python train.py --n_layer=21 --d_model=160 --n_head=2 --n_kv_head=2 --head_dim=64 --d_mlp=640 --vocab_size=8192 --activation="tanh_gelu" --norm="layernorm" --norm_place="pre" --norm_eps=1e-05 --positions="learned" --qk_norm=true --attn_scale=0.125 --bias="all" --tie_embeddings=true --parallel_block=false --init="uniform" --init_std_qkv=0.0374 --init_std_o=0.0464 --init_std_up=0.0535 --init_std_down=0.0535 --optimizer="adam_hyperball" --lr=0.00879 --lr_mult_o=1.33 --beta1=0.9 --lr_head=0.0063 --grad_clip=1.0 --warmup_steps=332 --schedule="wsd" --decay_fraction=1.0 --decay_shape="linear" --final_lr_fraction=0.05 --batch_tokens=[16384, 32768, 65536] --seq_len=1024 --doc_mask=true --train_tokens=244500000 --steps=7381 --dataset="wikipedia_en"
Each number is 128 + 24 x the weight over its row's rms, rounded and kept within 0 to 255. Layers, rows and columns count from 0. Numbers have three digits each. The size before them is the row's rms in percent of the matrix's.

# layer 13 MLP up, 640x160, rms 0.0535, rows 41-128, columns 0-159
108:144143131119127197119160132123134139132113140146123154125103118088114143170143098089176114169144115153148142183141170163173126092157140141064122148129116142114100101127132146123115129154152122145128129134106110146138160132105119173078120176137097113122128144149135172136136122144101091135136120082156118138112125144133141089139120166098134096143140124124107125182103152093127086130152142124143105105092112122070091102148122129150147149106153122064123109131117107108152133135117122
088:163143122118095137109139167110123132117120117152072146098101117104152123119106131115104108106154145096127135082120145109129156155147180137122113120141121141094092119145110081113086118146107159125135167111174163109120107114122127130170134159131132140146140159119139143147112157123128128101143120095125148139174088147144150121099143143134102188153143102127126127110085083148148166114120120092119112152154169124160096168180159136117094132101076109124123128164129157084113114088124096
101:142129180089144124118108151117169129128157078144145124148081110176117180109045174164121088091134157117121129129109111114142113129127123139092138159129126183129130130131099157098146106144118140163119157136137171107130122118127145149137103117153080106162133189104147092126142132153141081139127135120131133106127142107122106106121143124095135143144149144160163126107102118145141119123130128164117165127163085117105134134130105092147080084125133116110147145119103116088124139116094137
099:160113140153074107115113087131128157107127114136140123139140096172136111070166145170139121117108175154131151127136119177116122059120146150133135127092133137120151140131123128095141142070095086141128150120146125105135148114158155116128122112125138129052149139134154111141087138109144113161115140134177191122161103102144140121134147109126101133132146108094115111108118089152155175145141119133091129116117117141123154122111137139108109147151119117181151143123126143108100110122096067
095:137162103110099108119112131126126126113156157137113165125151106164150128136103080068149109169166184127107150100133153152152145160093145117123128143123137139142102100113117132109107133134105153121090136122163106119127122140112155166096144170147114125122115133092139133181105110093129125134130160105119149145095124154168114128131149152124135131166142139083109125142099091138141067073155145089176113163110134144137124114140094152160071129075113138105135148125116119149151090111122127
095:111154172167112112105136101118168095124144138171133153129065128154107135135147075137109112129106122101138142176149143125090127094115117150105101113153080118080107166094138151123099132116157095126157133105134141133176132108105116097132098156138129128151159136147139181126095124098117110178151149103145139085119124140109121095133104119107104137139130128083147182157138124161142089155115144142119134099140146128160163115164118108142165109093125158162133146111138111172149119131129129
104:142135093096107114144106146130141176147146094170105116104125109214145112196126102100128074155133124092170131148142124149122170116109147130139123098120097105110151160139107110138078113151099112117169153118106096108162106120121124135120083173107075130160096116118153117128110118123112123111121168128110130141113116122144141156116134132131126119129134139130168136142131141177163179137094145144120148087162167139115122125107139160105093118117124122139132141129089163104152154125146120
102:154152175159116144097138153124072099192140093135125142151118116118104178164127128104155119103159157111165134138174131128095114158110100130129137117146129086093140161130093126113115115086142105120160141116159107121132103118116133199170113092154130113094132158128100121154157129107126150085126135127140138114134099104120162164111185144115132149106149089119110162102094117135090156102135146155108117152116126146132107128112114125135099121126106121087155116108132136146171167114099124
075:123132178068120136123123192095132103135111105088112120141105097118135115114163156129149121098125174154125215122111120096116100116139169107121127133145080137120132100141158115127128129136127105181111102180130121126130162134141104094132115118118114124132154166161108163142125132160146134120158125100094122117129133155101106109148118109085144117154134095145125108120151110169138168086118139119115093124143071121148110146123110144062103131099158116128130119165114158136102147128127135
112:156156122132124093108124098146126112161111152168107142146115136134163155186080093135074121096139087146092132126129154131126132200121161141105129143107131115138172118131125131086122137101100119128123137113171131155124102125132132115149133159138128113096127121139175080147122108092089130177115130106139103118144114137147155143120119158103138124097105137084151120136116133120136151157124152108195131136148161180124118115146137158150154098069102134119132105170091143108153096137124120
111:144123177121074132147108123168138118092172120109114127137101130160114152128157117135097141069094123150139140152159136106163147107105109123147179123096110094094113122087152161142103133115105130128172140126123170108194125125115109139111090131108117133152104159098112128133122114124157108123154148106119152105156107142141172110142149119110132128149138082164138152137111116107097095108127155106095141125150114166133133116163101120198153072111100124138133133137137095140144144115158098
097:136080155135141122076118165132106072145129114131138158118123102140152137154181087144131137152134158122147127133161168129169084127113171133141122139089103141106124118115142118113110108124141128162144121125152182106142147078110123121116062158148106146135162140122098110160119137131120116133136120074156168156145127099087150112097128139110084132134107075126129150125146151151131089110129152146118163146172113138138133112168130084120119123101119082144128150152115086139113137161118097
086:150148142144082159100172170163131149091140129076131116109117096122111134081090141134098090106097127126107123112140112199161136142113145145112139122160133149107111118142139163119134152113135088104174123125171130120134122139159097105157151124155158148125151123163154120149126129113076104132126136083134145162129130117145115125108165129119121135122158109109166117157100059131079114115134114144109162141143137161110140153121139123090106096111116091169122164113162136120122127140084103
112:128136144130146117072145159153125153127102156174097154077105126102092115097155126070135108105133144108127151127130127154131088131145113131148137124145098125063146133122138157112092170139126097125106131113143117133138112163123149164126135168129146145140156114139147143161127117123088085141156155159111137098165157148152116140135161135100118127136182112150145139130082096136087144118151171144141116110095128145105067078125129129120088127088102119159109100130114124152114140103168103
103:177129135154133145106119139099123114114104091152139133062117058149140118126122087131119085117120179160127132104135145180151159134128141152101119149085140097105133125111160175132098112120140121123138142113138133104141159129132166137087111158154127111111117176160147148167126119116117088130126116116119152142148133096127118110140187102126113159166127111153138146121127112143090154122147117123135139149157163140124141095096117131123151081151081084132114152120115102089140151094128183
106:145133114138117151155113161205124139102121139140117158089081102158164109117149132123104141103127136137140105110173104111160116127123170120122159134101113112109175118113131158154106165116105139132125128117132147119124112169141132114165126118161119154098120111122123110153126109107086132181137152083112115155141131078146191150127175145121135148168144155121104144174117105154113132141129124124154175087168108130111097060122115138118107110117139078098134124137099098130136124132116112
078:123116088123107105153129171136135107101148127149086150118141130087136082094120115087112115148117151132158143131131160130107135141162117159100125141141122115078114169142102111111117131128158117140098123092182163117088151115133158100122112142113108122141155109136150135108156117128148134102125117104183160225103123117171111131091176100138132176147174117108145109086122090154176135103110138122143133147137141110144104128153162120108107139105106151100111143144121141123105119118129103
104:131167121118152119135166136139103122123172094102106139178159160187143160140114106124136135132139070121139126106130119119145122162131105138128116148094116147149117109121154133135148075139113118114101116134102159171152128175172108087138108133148120120141104158115143099153112113139097114084160189111117110121119132119106126098131153176116137154126131113149125131110098135091105158125106133152120127136084136128108138070127095094148093163126156115077134094153130101123136073163151144
098:131117157121123098096132113132169113135177134152114105137088095134119132113102167159144126123118139132150143140164119145148161147141130126152117132132130100127114126148143116111160101102136150152141228131111104145120134129146151112146136105138075120074119147126133111175123085147153094116118150108115148112084137135116158099120163132091148106090137153126109121123118083180107140165155130097080126105139103131112115128165095104139113170120092120126150155145104115061092139131130129
101:112187113074142142111140153123147127090157126128139122100106151193150137110099112103118139164085116151152126147108123110148184134131099151124144110120127061133135156084171141137143102125124131138084113124122157165157131118149117087145079142152110106156113096121169133160119082133144124131135149116101118121134138119162153094163132177108111151136143153125142124171145107099122113149114137136112147089093118116163121097148172119161103148117111137117128125087130100098159123101127107
083:123182141133126120114172114143084122152131118122090126132171140150096119121097109095137074164114120125112157134140142150179141080126126126121153137124154109132135152132110120109108123118067111105107110125141151113129147054152112149115163131118163083135116177120168134149114097058095094124079129125116128170159115168134145107139133146132117129123134101121126138121136113116134163168177157096180129140120132116093110117113129149117115136128090115095100142110152119144140149119091126
108:144134144124106143101122133129131103129172115092059157153153139118122125127135100090136098119114136153099161163131163157117115134139155150139129107097120113124125140117132152112132122107121075147111171097144146129137168148086143147077134165127144102074155113124175148114136105145114113121102134114106140136102114176122137131115139138128109123117108117121169129112126103094094157121109164163075117183147181125144105125142146155079132184109090126144151151117135147083116111173143126
082:130129131152169156146090117113138141106104132156127114057115121139184126129139074143148102111117101167129119146082143171081145089058166147099114128059123152137128151129154126133090130089130130118161135136106129128144123156115112182157118154153110136133109119105115145129121108120166114131121131127144147161106133141156138117132120130090132147150130119125108145110128136155169147193147113104125152128111145134095151124149130117116155106134114129163173114158127122137073104080116120
114:169138124145130101174096144123145104158152156116107113121133114145164178153162102111140107081118124151105119126144095141116109124127144105130161108098108138135134117120152125142060133126047140151139122111105114152137102144164122163171133137123143143100165143171102074123058104127139120105170146121140139152119156116123114134136151142103130117137138106143180126158111124108104142118131126131132136145091130141103154106158143118138111121143116127044170113114106106147104147104107112
079:151151132095132148098109164107106131132130071135085089153164108131113114135102107153107120120129081102098149132126121173139166186134122104136135105115132141141144114127123149111159152127126108092123166143086147125145089169169141099126149122144108109158124134114168170141134088078111123148148144108104145155130127131126134179124170131139139132135142144125127160109116123133138103104104137122129111139128125141134165048099125138176115144143131141140144132108058145083159105120126082
098:144142123114133113195135138185146108166175138147133151101144126110132169120115114111128148138079128109100167130107143158139121089150138172089142134120100104092156127140145155097099117122138101105076118125144109155171142166127096107138126119145132128125118090149118120153143137116116130182085103131062129140155145115161115102105124129137107098116144093139119156106135141087080144117154135117121132148131147160104098133143157119120147107125112140127146168122182110122117150110070093
075:118088141128113194066154141149163084167120163084125198128105128118145139173061112130151127132105085145157119155114131135108099102160137131135154142126116064135139147124111129126102113140129127122104119128109138173130125127129087148124131156116149118142118118117129108111114122104161117092144130107129133177133125119135135098102125128139111161135132115185147135155098129082114089154155128147099160125102121113151156111134133098098131130135110144173149166160119158121119080138150140
100:159091106129132171149161089155100085161120127116110111105114117135163128113149141090105141113151163111143100101141119167140107133073119151139101129136106143093132138112165193112118137120110119117107097116185157150104115167140165126150094109171099122092099130170117119126137118133129097115125128131112116126111106093169098153121189150145113125152135117103160125166124140144152143122149150125115138118170163135140138076106149120114146097141132121105184114096143104120147135173125148
100:150125159127057152097142120138150101103126114114158139136127068136122108178151118136095144157113142122185129146195101122145128069111157139122157103095101133102126091125134102049100159105160138165148157120137129108145133121130125119154109146124123089136138102127155152131126154144179138107158140146137137119094116155092149117110138105109156120114133142159130120153083075126095156126114119115121112156150119107138103145161132126141140105136126120125136152151116100138136123074134099
096:125130141141116121089132100137131103146158121141092121167125114174131145143100092150155065096145152138150134114130132121137112127123133164115150106139125157116132091080128127129087175091118147132164163142135162109139117143157156149125139160139080106094164200098106153100089139119117103090148157129114084138147123105081120127140132148119129100165139123158120123193103105114131130151111177129163153120147132109108149106094139140139140114086118158144128141134067124115114117140134139
109:134148138101088104129102118168169116100155158104111128114069142117101095165130154124129101101127088115092157155156102117095084136138104134113151132138123100116151115101113137120138145117138065141142111101128156117108164112159152162114122181151123097143103171146167131147132123123147098159167139081141198138168094161104121121127150154107109104118149128103136126158117116138129097119128155103122131146108151158154124139098116115143111144148113144120139147123141070129171113118083132
086:121197129099140128124142109166109125103150129143137160119184114161155120107145079108113140116091077085107122144131112137117138098134115161136132099151122136100160112137159130112117136149131141133111129113105171186158130121168105071143106119118111112116121109171130164118121142142148129112106136130138117142162115120165100079075154198143091135143139121136142196103115113120097158126115144140076134163146157125153136119096113109113113126160135112117093145131130120108133096139122128
098:090096142113113157121103145122128099122149092121178111115122148178114154132183105088087115151095139137150156122106152116138167137149136108118154113102135149084146116089132131132125145134089149160130184103099115152155149143144119098145114141120099120130084187088125129141078132131143086074138148132131107137095112067114116146115155087108114141146175130144110123103109115127149154131118155132113159174130117123159152121142097145165134125113141134092170117107140112135146146123099127
094:131134151127102106124071103144145130096128095149153113101103122121152117152106076141138095096135143165176165149121142128165144154094166144128163111121144131083126118107198137143138140132112127116107126116138110126104101129146154121132142116141104142140112133113160108128107110109141074128155154094126194144151149122149133155077117128106115114158164119178161124100135103144130148137118157138118142128089101146118134145162117139091094116137133123099126162119073147138107062095103114
079:099141142101087109097112121187113113095136144113112151122145132110125088147145112104115118111105144132146113109118132196128118181102139105147121113115129096155130142153127151116125148109173069108128122131166134129132167118148110182137120201112161131084148114146096125167120148111123126125105120132120175146118111158155155128122129135121119116129089100094134133098157070134102114143104147136148137121145116130096125135183128083137151124076133134172139105124147115191143127129125137
090:152122124140156110056183112115135105123150103103130148134130121146128096174132070169135146142139108138173130082131166153103158104143085180147108118120095126135112160119136157126118093105139122115133126117149122127151174138166141101129120119101125149103094098136157118123133102133142144124134109081193109124168100122107098120101131138114115138109117155113148147112119152134124143160123136112147116198205131113130115125167120137127133141115117103124139113128081112105134104136169108
110:141142119143090123120092116127125139127145154155117092116087124112136102122136100120126101128125139141165145080138152153182105116112163112124122154109096141131123162128170125094120139134129136151093173126076141155126162133126146120157140118139119104044149129144168166148081090150151122136094151097101119111127104175168134136144122113107139116129131075128128156082119066118099165141150162123123163157135130142132144131127109160126077146117144135115164125114088158121133146121111099
098:168134141098137112149155147130129099152105121144108139122139104138171125155146146128099094090104144132102134074157122214126116097130167187135153122099140166118151144108138138107105146100138142108174136122142146114134135149086135108114123129145163121111118093137171118135090124111149106083122132131163129132149103089128106093121164150068107118150132162124165155148147121071098167135122123129157116093144119106102136083132119112163113104121089128098126131136136130127119125125140084
083:125159135126048140119129127116140095136149156155115146139096060158113090121115071165113151131137135132122111107131156133136116122085153117141133150113096087121132131136141113103113125155124140133066196108095140161128090186133102131134118135146128111135127103137107119101127097134117129120131135152128137152156118112104092129096153111138153152127104136141145138168120146115128098132109153135134131155164143122146155071174111121143166113145135179116141162131055121127140095121123147
102:120121145132163105157113140117141115104080090092118087114151114189163138150136135097118160177139137163124123105150123114120178094140124132099116144104089100118146154119140140094106131137115108140154113133157134107152127145125134137170099086140161144114162123119145138144112134178108129136130136151119162104127128097076116133110155100107105154131119087119104118136145109139114126119099175101127150131164073140121101101155073088166141157139132121123168135110175102155124125075099139
100:120108167125119135132129156126093099114110141068166147127075122135169109132115127104115135087111123113155188144169120120148145135091122162158123112146100120089182139148142155136140144103140139124125114128161124133134156107157108127163114149150110121089135113142112139138121126127099114134174135088144123138140086133096140153092129123089123120148100146116139145106110117124149133138117156151140134168141146128120097088186134113094110152151099078146133111174058159085146103126167142
135:138121144119154105095141101126107100125106101121131153103092138093106133163114141099101141111117147104138128101154157112114137107149197151135177138128108137123145108113118161115112119124112134163099126117155144159139128079163109126095103120132103109135140126157093112111115138145159105153151165123101151134164110146111122143136131158135115126193143072085127177120141088146137152119143174136173178099127118151093140085143126123160135132062146097094149129145143144102122128095116099
110:135119154167122165102107140171116119125124053082119138141129088129131129134125163158091129134146147124139132144138117102150176117136135118111112157136077141101120135121129137100155127127153099147117145122146126199136143104106101124120144149162083142134146098134095146126119120150120103177144127142133131128111114132089171147144160115113098101125126148078103120158108079137178118132101116115109124157191146173103120140097141133152101147115138085119156145126138114162146082081128120
112:111136113161061121128134107112165112108158123124139101133115099093177132120141111101144113148119127134118136121122146131139149139103143150079132136129109150128114094079184151135118112136150130174125171134116169143128174172098142142166092112110122110097163141122173149172088138138111103137108138125133143144121156117121084118132135118119118124174160145108144164166111127136072116139132132125164131140126160125112123109104155160129102153097135128111099114183136078147132132088073099
072:113067166153128161088171130174109043172146127128104190124103125158141132151127119119144153141170119125103147147096153108117130154121123145125119119131115097122114134116119161140138077105112091117144126140138110162121105113107082175128134101132159144081154116129120117107125105110134130147141121144135160139176117105096122140144141131128101124156139145105120116155118119129107077084114143149109124144088134144126150144138092075133149115164089158140151132132127136173116082115134139
095:149087126133175136066092117124139108131145122092152175110121125124127132165126140158138123101114126136174134129140118129127180116170126168127162141120094056111150120123103124110119140101127147122128139121105110159136132082132139140121110143121144113127151123155131125139135105140132102078135126102135128091164096151110146061109125132121096153123115103135141125149124093128170133161134134105143156116176111162103097121116143150125130150154114047111114144180126122116124099179158168
089:160120122140116087129148140141115140128165150114130185144142116141116123091166113089129153129109111095115124134131145168166138069151177103107160114132130126122121200120160101109117121120115088128118155128103173131158090167131144122099134164129128120092155093150109122085162092127147140132116116147127137149122134109176114084108146125120112135128169120151151122102126127090078124130142113159129119149075131092096130107153132076134142130133114112141136158124085094170134171119110132
111:154093168118148103120101098159142104094141158161147155081139128148117142180159125145127102104123115126121141144136151118166133077132144101111142136099119136155180080099137183151113132119131124125145142088137134142114096130173158143097118154124125125146126134117143111165129105118110131142135153071139148129133129127092139138113134159067097142114133134138140103124104135112115089173153152155118205121134124133134118083134091149107158127121103078123104104123089082164137120120133115
107:137114141148107094138138113142121106164114099164166107131111119131110130156105142131150125184148139137143163080141098111112147136167112123133176128130125161137131174150127107141116165116097102128138119110109155172139144134179073101142114096123093112114082132160113081128130123093090112099139123138161126099195121128138111113074162162126126106151127159111152144108113134080141138120149121111198145142126117131126106120155096119133087157137142123090145110126143124147166125117096112
099:142145185088151149103151162139116123142167092113134162142136142145102117142087131116152109142160136150118138147144111118175117139085141122103149129131148117102124125094126149150132089142088108114141122138130141117130153108163109142105133154153134104138109138112148118169107115103079097093104133121098179176149105082143157128126147134091136108139166094148106128089113135134159130132128162109094147143085127117096109149134179095143107164100148073099126149088132098153124100149088116
099:117151128099152176098080148149161148115177125121122125095106137120131159106090139090151103116120143104186128089102104140150109129158141137082138126125128116121123127109147159130118102154129131138105125127119135113160149107161076102152088146176117126152106132118130099120091126110130106096133118141148161096127120096131082089113126096111117143152102119095123181135150125108125137211138182123149136150162102137119113121140138121119089112169141104107142184147132124136118124151118166
107:142112155106152133140199181140123144156171106093132187164124113137088175147083130143111140144129133132176133107145105122150128087134132107138159119124081148108166114132158142086122103104134110145156136129146113156156121111154113168152139117111121131149118105128142169136108124134147113110184100093102137144105121095109141126106160164080125113113117137135095124138123123128111105143129140130087157109109121126097090120141107063134125107132110092107129178110170096115127124124156140
089:134109102122164113139114111120137079141092145115108156112138128143093165149123068148151154091105081105164151088116153146141109155147102110166128117126105096136173130124136093106129136086121172096108144117084157144121111111141124135165092119119135114120104153107134119152107112101123093131110122109149109147148153120117169132116179128146098111130173160120141145155076109131122146116134146134134124152112114137183148119137117133121152144122143123081109128188087134133190116147125175
106:128122161112084115126142113125103100110141120133117106110094128152129144115164118157134074139135111132117148148111163118156137113133126142084151147064128108131151132101140162149153129105142134179135122111114155117144153135095165111097134139127107080095135125143144176124088093155092111192137142137138148120158107144116145138149135157077125095119139134133123146167117154160151149108131128120098113132136095167084133143128140101143159177092137149115132177094122083107116134066093115
100:145162157114102161164118113127103109134152153144103124132137151170116124104162129096149097184137107108149154143144158081121153138112137179125127131083130116140129152085106137132141075117111108200097108084099171104148125135097146113104115153134108101096098146112129147124119106117109090164118168132149124128125130146155111109133127145104127105095179156160134133145125149140140135113098118119132121174133155159071103145102131118117111179124129127086134140163094136090109128137117104
091:115123158119137156118167171096106122169140163159071137101145154181081139117120143098124112152113086162121146137136134133128124192143124134090140124133131147114137158130126146136118107104127085095129147121129156077152094135176163145104097158118105122131083138122135169085114132109143093124133121105109138139128125092163149138107157129078113141116162138120098134084123146076145137135118128160118130152062131124107141137125120100137140130107091127161169128154107153145134100127160118
086:126111145107136127164152138134107140170179128154144183172079125126157100174109110134136123118116151141126119158149138129133140138152113117141129139130119174060140166096146158157145124142111115133113115118129114172144122114182100159109136151171134126086130116112143157173116110144114129134127148127117119130139130058154137123108144123121138122148111107092114137109122117114111121144148157087099127078105162153090125103114086117158133119075119102097131131145125118093173064127108112
095:129140177153109109158120112123157141144111106119123100116127096094134154115093076108138129124090101154133149164114169130105049122147096153117190112117140100133139120133175133089122156123088094117128111116146168125143151145171112128168122173114111088178136133167130154130079149118120108105162146122165100148163124138158142110100141124115127121135120105147164142163115120117116077101117111104099133126140145115131129123159112126115152122127112130148143142126141091091120176093152139
113:153112145155096159118146098127112102155130130134123112135082107095155120166077126091152125116125146089151134131139154135135118160114161149122128142154100089072162124126129099126126150111095135099114147095173114187139150137121075149137131144122122137076126132086151108110106105097143120124131147120135140123136086134115135163157163140095126137126123133097171154096130094170135102151176148095110140144127112134148123105202153143137101139119136110121140104183101144147157147136127165
095:151097140116144129158171158096139107114110107073152154112115086119134132146118155119141144127106123119121121098145120105139162151116124140155141106128120143157138123130150114128132121090117131131126144055127146116130115168156099129140096120123139122128087101149090116105106121164128095163151117087167106150185102127114108159129163134118048142154139111127148126110130146148138162141148156145130176154153124093172113119135172131078113103133098106156141119155123097067151157145127149
104:142149143118144109078116141104137127092164112134126128117132141125169136118147148135125131147104149121140150149108098123174156128079104154113139126116128097090112121075123157080161102084089146121118119093172128148140111131149147128103105143157100084114112151138137140160123110152150123131144157132147157177102130107089119120127139156119116100107151112115109140121091181140108121124101162154108133104167088189124135117126143111120113188166107114118140194086130108164136114140102143
108:149161170132088071105129146147180125122120099155141089105123118130159121123143098123099056130140164090109135162158131112126125133144129167102115096109133144102142145108154145142143132128139119154187156111125150139123123139141132089120125138167110105095134148136116123160099082111105095149167183106115139106159146070151102131133143139110101153136135157092177139155112117147130151129132120103111115158152141141104144179134118131096111143128152150110135145152115106101121128098128073
080:128127168138101153110108122148142101160110095097123162171106091144099120162120141121121078112155127129150151113148137127164181116137132153157158116157118084098081146134104136062114117099095112115131174123143097106119102085130104128135140124149160136131156093114118096110138122148161135118091125158150150077134059100147152144128159138104110159119135133129111112152108095159103154152174136114089144182146128124147143133129088108123127090126108112122140156140119145115134139113137142
097:134173143086107137125137154127177110118195153124101110138134145127122125104146175120147152146098124102141168163087146131094144098095132139087116124101137082151155114116115158107074109120108126104136140119102141164152161115158108108099139127149102112147145117138136108146117066103112114155117141130119111124170097140121143105147146131100119133108177120098158147083107150143111143181163136122127107138099110174117124180115165123138117136111074135120125155113111120113127141118079124
117:141134131143127155108115177134148118146169143098148136132087116170115129138137126118087109163146173133140149093181129128187140078114168144109114112147068128113146177087114116134132135106118061182115140111072145128137137144109146074117124129114135144131135110116149140118083134131156119116141111126128155122115058149086130161110134135111128088139111131114159125143151087117144132125126158143128138148122102121094148095123155145166144116123139162104121148105116106158147151129099117
114:169108145125090136095142183131156116183121111116112151111131112144150165104108099091126112135121115102095133130112162118083119084163173134141147134112139066138173124108109136137130123122115113138136144125137139114149124128100106140140105197103096083136106125113146121149143131067078097125145119126153132162163103068158150091111149163125140139128133143153149139103124125160160119130139117139130139112155120120121131123118162110146164159106087142089152087120134126115168129085131122
092:145102143198110113137131155095103127148121116152133122110108078173152147116137139168145131114147123146119146105137134137120145101142131155088108133128099117083138174129182095121150113141178140122162189121109113141141120171123061132127103135145115132100142079104123147141134106157123140144144113130078135114094104154123119110126148120089117126152109111113132117099121166148147112151162158082127115114139114132130140095184091122133133130100134137158147154140150088096121144064118129
082:140129167138125109098128148144124111124125099094103145137132127141101134123134128127077134086107085118138149118132109094153186120139100156175161150157100168125152131090088126103138138105141104096170120132160121124122148146100122109105091128117132134130110135132122177144101118091155117123140117154129132155145128135120134180099165143125129126094141107115127124144080153103142110119113119159106146075074097190141115123107134136178133122149095126157191149131096105171176138131122122
107:168157137157110112105124160192105126141131136110169166117114083118135150107116152118107146135167116110163114121158115135108068136153103154105094157143116111110125166105132142095109144110150155129135129116134148095122170151135131175159115122124112138096171145154116134171147133138113102090131163111123122141107122089126138130126187184130105132125189133111114109151074118121109124153161116151132111120155097143083143119116163127161102139131092103103121134146108134142093130129078123
113:142158124149132106100109136094100109133182150121102170134115149106173144171090115111091146131134092112129134112143154111121122135159098166158105168146116163122123179065138106129116132102129114116123149096133119141134136147119128139152129085151142151116125138099151160186093101074111104155129138108157129135173128101128130150141147122139088138115152110114126135115099096094154110174136183117180130134099163108118149117133131104104111159072130143131121162128108133154154102118132107
111:156103132132143117110100155133089121129116129196113139090113122129109160161169112139110093128133140105134114139134138129178134148095156107088135149076116163124129130124142141098090136102141123134122140114189137137179117093120121107135114109153126132118118179154120092158084128101106118127127137126163133171174152115082106100082123142103111086117155104133105155178145143153137121109137139149150155154136091155135104093138128147099110122080131108109155155117093109170135097119128122
104:128127132184122100131093150132138150122122109113135167109154098145107158116124124121098107107105140154201119164091131122108133172091097115147130117110112126076156180153124080133096123095122145113144167124159165104130139186152144134176059137121110137124092111132139116123104118128153134106135140099102112145128122113152112131136165143102131109179128101138155149151128094156126129102124150114131115125187131158111134132115148118100103183106140143111162111110109101093139123142134131
104:142130128162139136113078122149103112106130157098105193115112099119139146122131125111138128103157162127136112144136106143115111133151136130097174110095111073134143109123115147089088133109141111122173129152103112148163138091129142167185108175168123127106120135149122124147142130111174115102127114138157169131162150125080154112125145146125101128169139100121122076149122118148091145135117098102096146122170186152081124108128161097130157147152086090126146138117118129131097164117138133
104:140161186080116093120098178162127097111110107124132109130141118148090161129137123066114122130117156148128149126152117125142133099161126115146148111134104151112124154128127135106150114146140136116138121103180133162156107119120150122139101123131096133129149101090170116170110131121103086146146125135177133099169145104152137143142139124114108175108151121133126112105099130158114123098164158113103127072158127163150075159119116138186067125146121106112133111138168131127113151075145119
103:105126180093099140139125136173174153114164137138120136115095104141131150149132147132153145094105108155131127161159143125132169089119152183103166132086047120123129090100118134153153133157116082167105098130112083130157163106129081119149075156139118137142134153115142142109114128159127126120147142140137160123103117108139122105105100134156121127135110138158148143147148098116124121135133119136101158107115132127096173128137105097127114079158149106110155122141174083134155163119137124
107:139159168137099130109126152105168143131118115106095145131106134142156139136077122126166123111116132130142122142120171112134208110163094152091146148145118155136126140108130072132134142082140115129135126129153139129159143113122121129133128158135146137132151145122102147170104107102115104059121111155154113175148108085111144136127146188089119158145154190096120110143133149114149149110103120118131182142142096133122127101158141147117098117092144099088137109121076116139113115085118112
096:152165138138155151134150127141124091132098135122150113100137142126131146109109087119091118119089137108127130091155141108147156139171126158101152181148103142105181131125129087095088079138136128164148145104091116147178148114154160128154123117147116153137144119127126108152151106120148140069129115149160100170118130081148168107069162135113146142100136153056150130130135105130130145102165120095105134116093132137124087086135109126123122176159120125115127142090124127114148124115117127
117:124125144134119085139167152150135153112123157124116118108116119163115158139137111128109076146105063160128140161121129102121126126153135150158130138141104125110159123081142188169093118129103138120156140110113167106139129106140152085138121122158133076129105137147147159128107126104109102147114172114105157106181139088158174124166130156086141159090146120147145147108124156131071132131146141125122111102104139113140151121142107108111143106125103107129117129160130102104135208102109098
071:138064132115140085148153107159130128123133139126125178092138118109154142124093160142145139100122084101152131105123123147145114115075139130061110169068116116139137080131163128137092106180122150143118134123127126179129164151145124157106110146140125134142100146137138092124154133099126121091133129124114114127142139144076115097136154114134131079144108101155118146147119147099113144167108120125165092100125143160106091132148160179160155145129110133099118158127112115175148136160124111
110:141141108113149144113110107146113102132135110165103100093109125089160153145136113128129110155115132076116171113087156130150111122138136109132159161124104125113165117103179139092131140157149111123084109117135133145133181131139111130107129161169080093122146115102150136147112093120128093182092115139106155116109139144149102135104136113124130103152164102123112208094124140126135144133194138133123145132094150117117135129131135166089143131133157115152152179149154123131109123141087073
101:151111133147119143094136118151151111111127141121116127142104092161118123155122102127142086119128165142110139124119117118105142145141162162131120129150096120102105149128095136162063108086157138133167134096126097122149132135111120170110142179149144104123183135121115126138092124131105121108151150151150154110126158158160145097126124105118124074179141133091093145096102154148136155158194136081153165132167146112114078100126112118085100101106126127153121152152117133112106095172151136
111:129088201140108142159133159129094123108131165130099153113112139114172117133140171103108116122148196132129139129117125126129154104082119141120119143103126101147136137134174097091116093115094089110115134108153167121139115122165127169160164143126132152112100160115145159151098079110134109139114170128142176113125106131113096114109144101115113127110147116132129154101115075146110136178177139124112112137118130182118138098166123160127121118130083096102137154150097141094117139133116116
109:162104117125107055146143139116120119147118078106130121129131157119142099147122124133100130155095114090094117108171129134119116143097120157121134147094108155113172139145132115133147133116107123158111101115148140125205140121151142118141138119123143109156136139148165118174085153129166101126155158138115141136119028100138117155145160130117081142086156110126192131150121106149164116110122163124139108102138094158131117155147139124126153140103140129106143092143143101144119143112090119
111:127103087122089103134114131149152139152121098119111123152135090104166135101092157109118113112133104120136131118125125140089178133164166132091115122108090163127143114116181135177120124148125135126141119115153128159155167069154067142130087160124143127120146143160157138116079130144140118103189157090132128126087148120131138105132139153100122141137136106148175098160147115102092165125143093140122141162164127118106153130157082106111085160108146083126129122132141116110134147121143118
106:163108100154105099154156168203130113115106119142105143142141131158127187143108141090113158146117087165174132113089151144121134103082125192117114158129110118072131136085128127129079153115110124088105121127144132150146182096113122133150120155111108103132133141129175119144125108107068123099116125154117126208144123130127124164134129125100128115137161121123119130110128151152112160155122108146149137097127129109153112103143152131141141131133127134093128110136114153132106150108118087
102:123167148124109108115169186122181140111120123132087142094098088157106151103102137104130086114088126152117129162147150127161135099134135112132118127129136127125137109138138098121157158136120158156118149120125133167138124082107158151172087126149081145151177124152109148146084130154106103135145131138138143103129123095121147097169161126089112142114116102133149155143131109133136117110099150140106119113170138125077156144170095085173109117093094149096151112138093090108133126091129113
094:133078153127099146103144102143157135106128132141133158132094134147075117107136149115084132088110116174133139112167134123149141129075126158107144143116107127114149106085145134135152139143109106126087141118142103140154161116169157122089115141156081115093139140155145120106116133150100132140109110137092150145133138153097129147111179121133127098128121126119164163132083144100129137109100151134112143125103118193139084161136087168154103114118121146165140141188112089133156118083122088
104:131135159134066126089146103151108118118189119116132164149151145151114147115143120088111132107125095146135136139167151121111131117130097151153161122110116172118124078092122096071123140056146163138115147128122142139167143149141151117162101172111120091110110110123134188152141156125161103107089136120106103135148110144159149125117138164109081099134137112151157162122116160112084148132114156137123114131111107167116130133106100156103108107114120102139148099139121094132090141150145108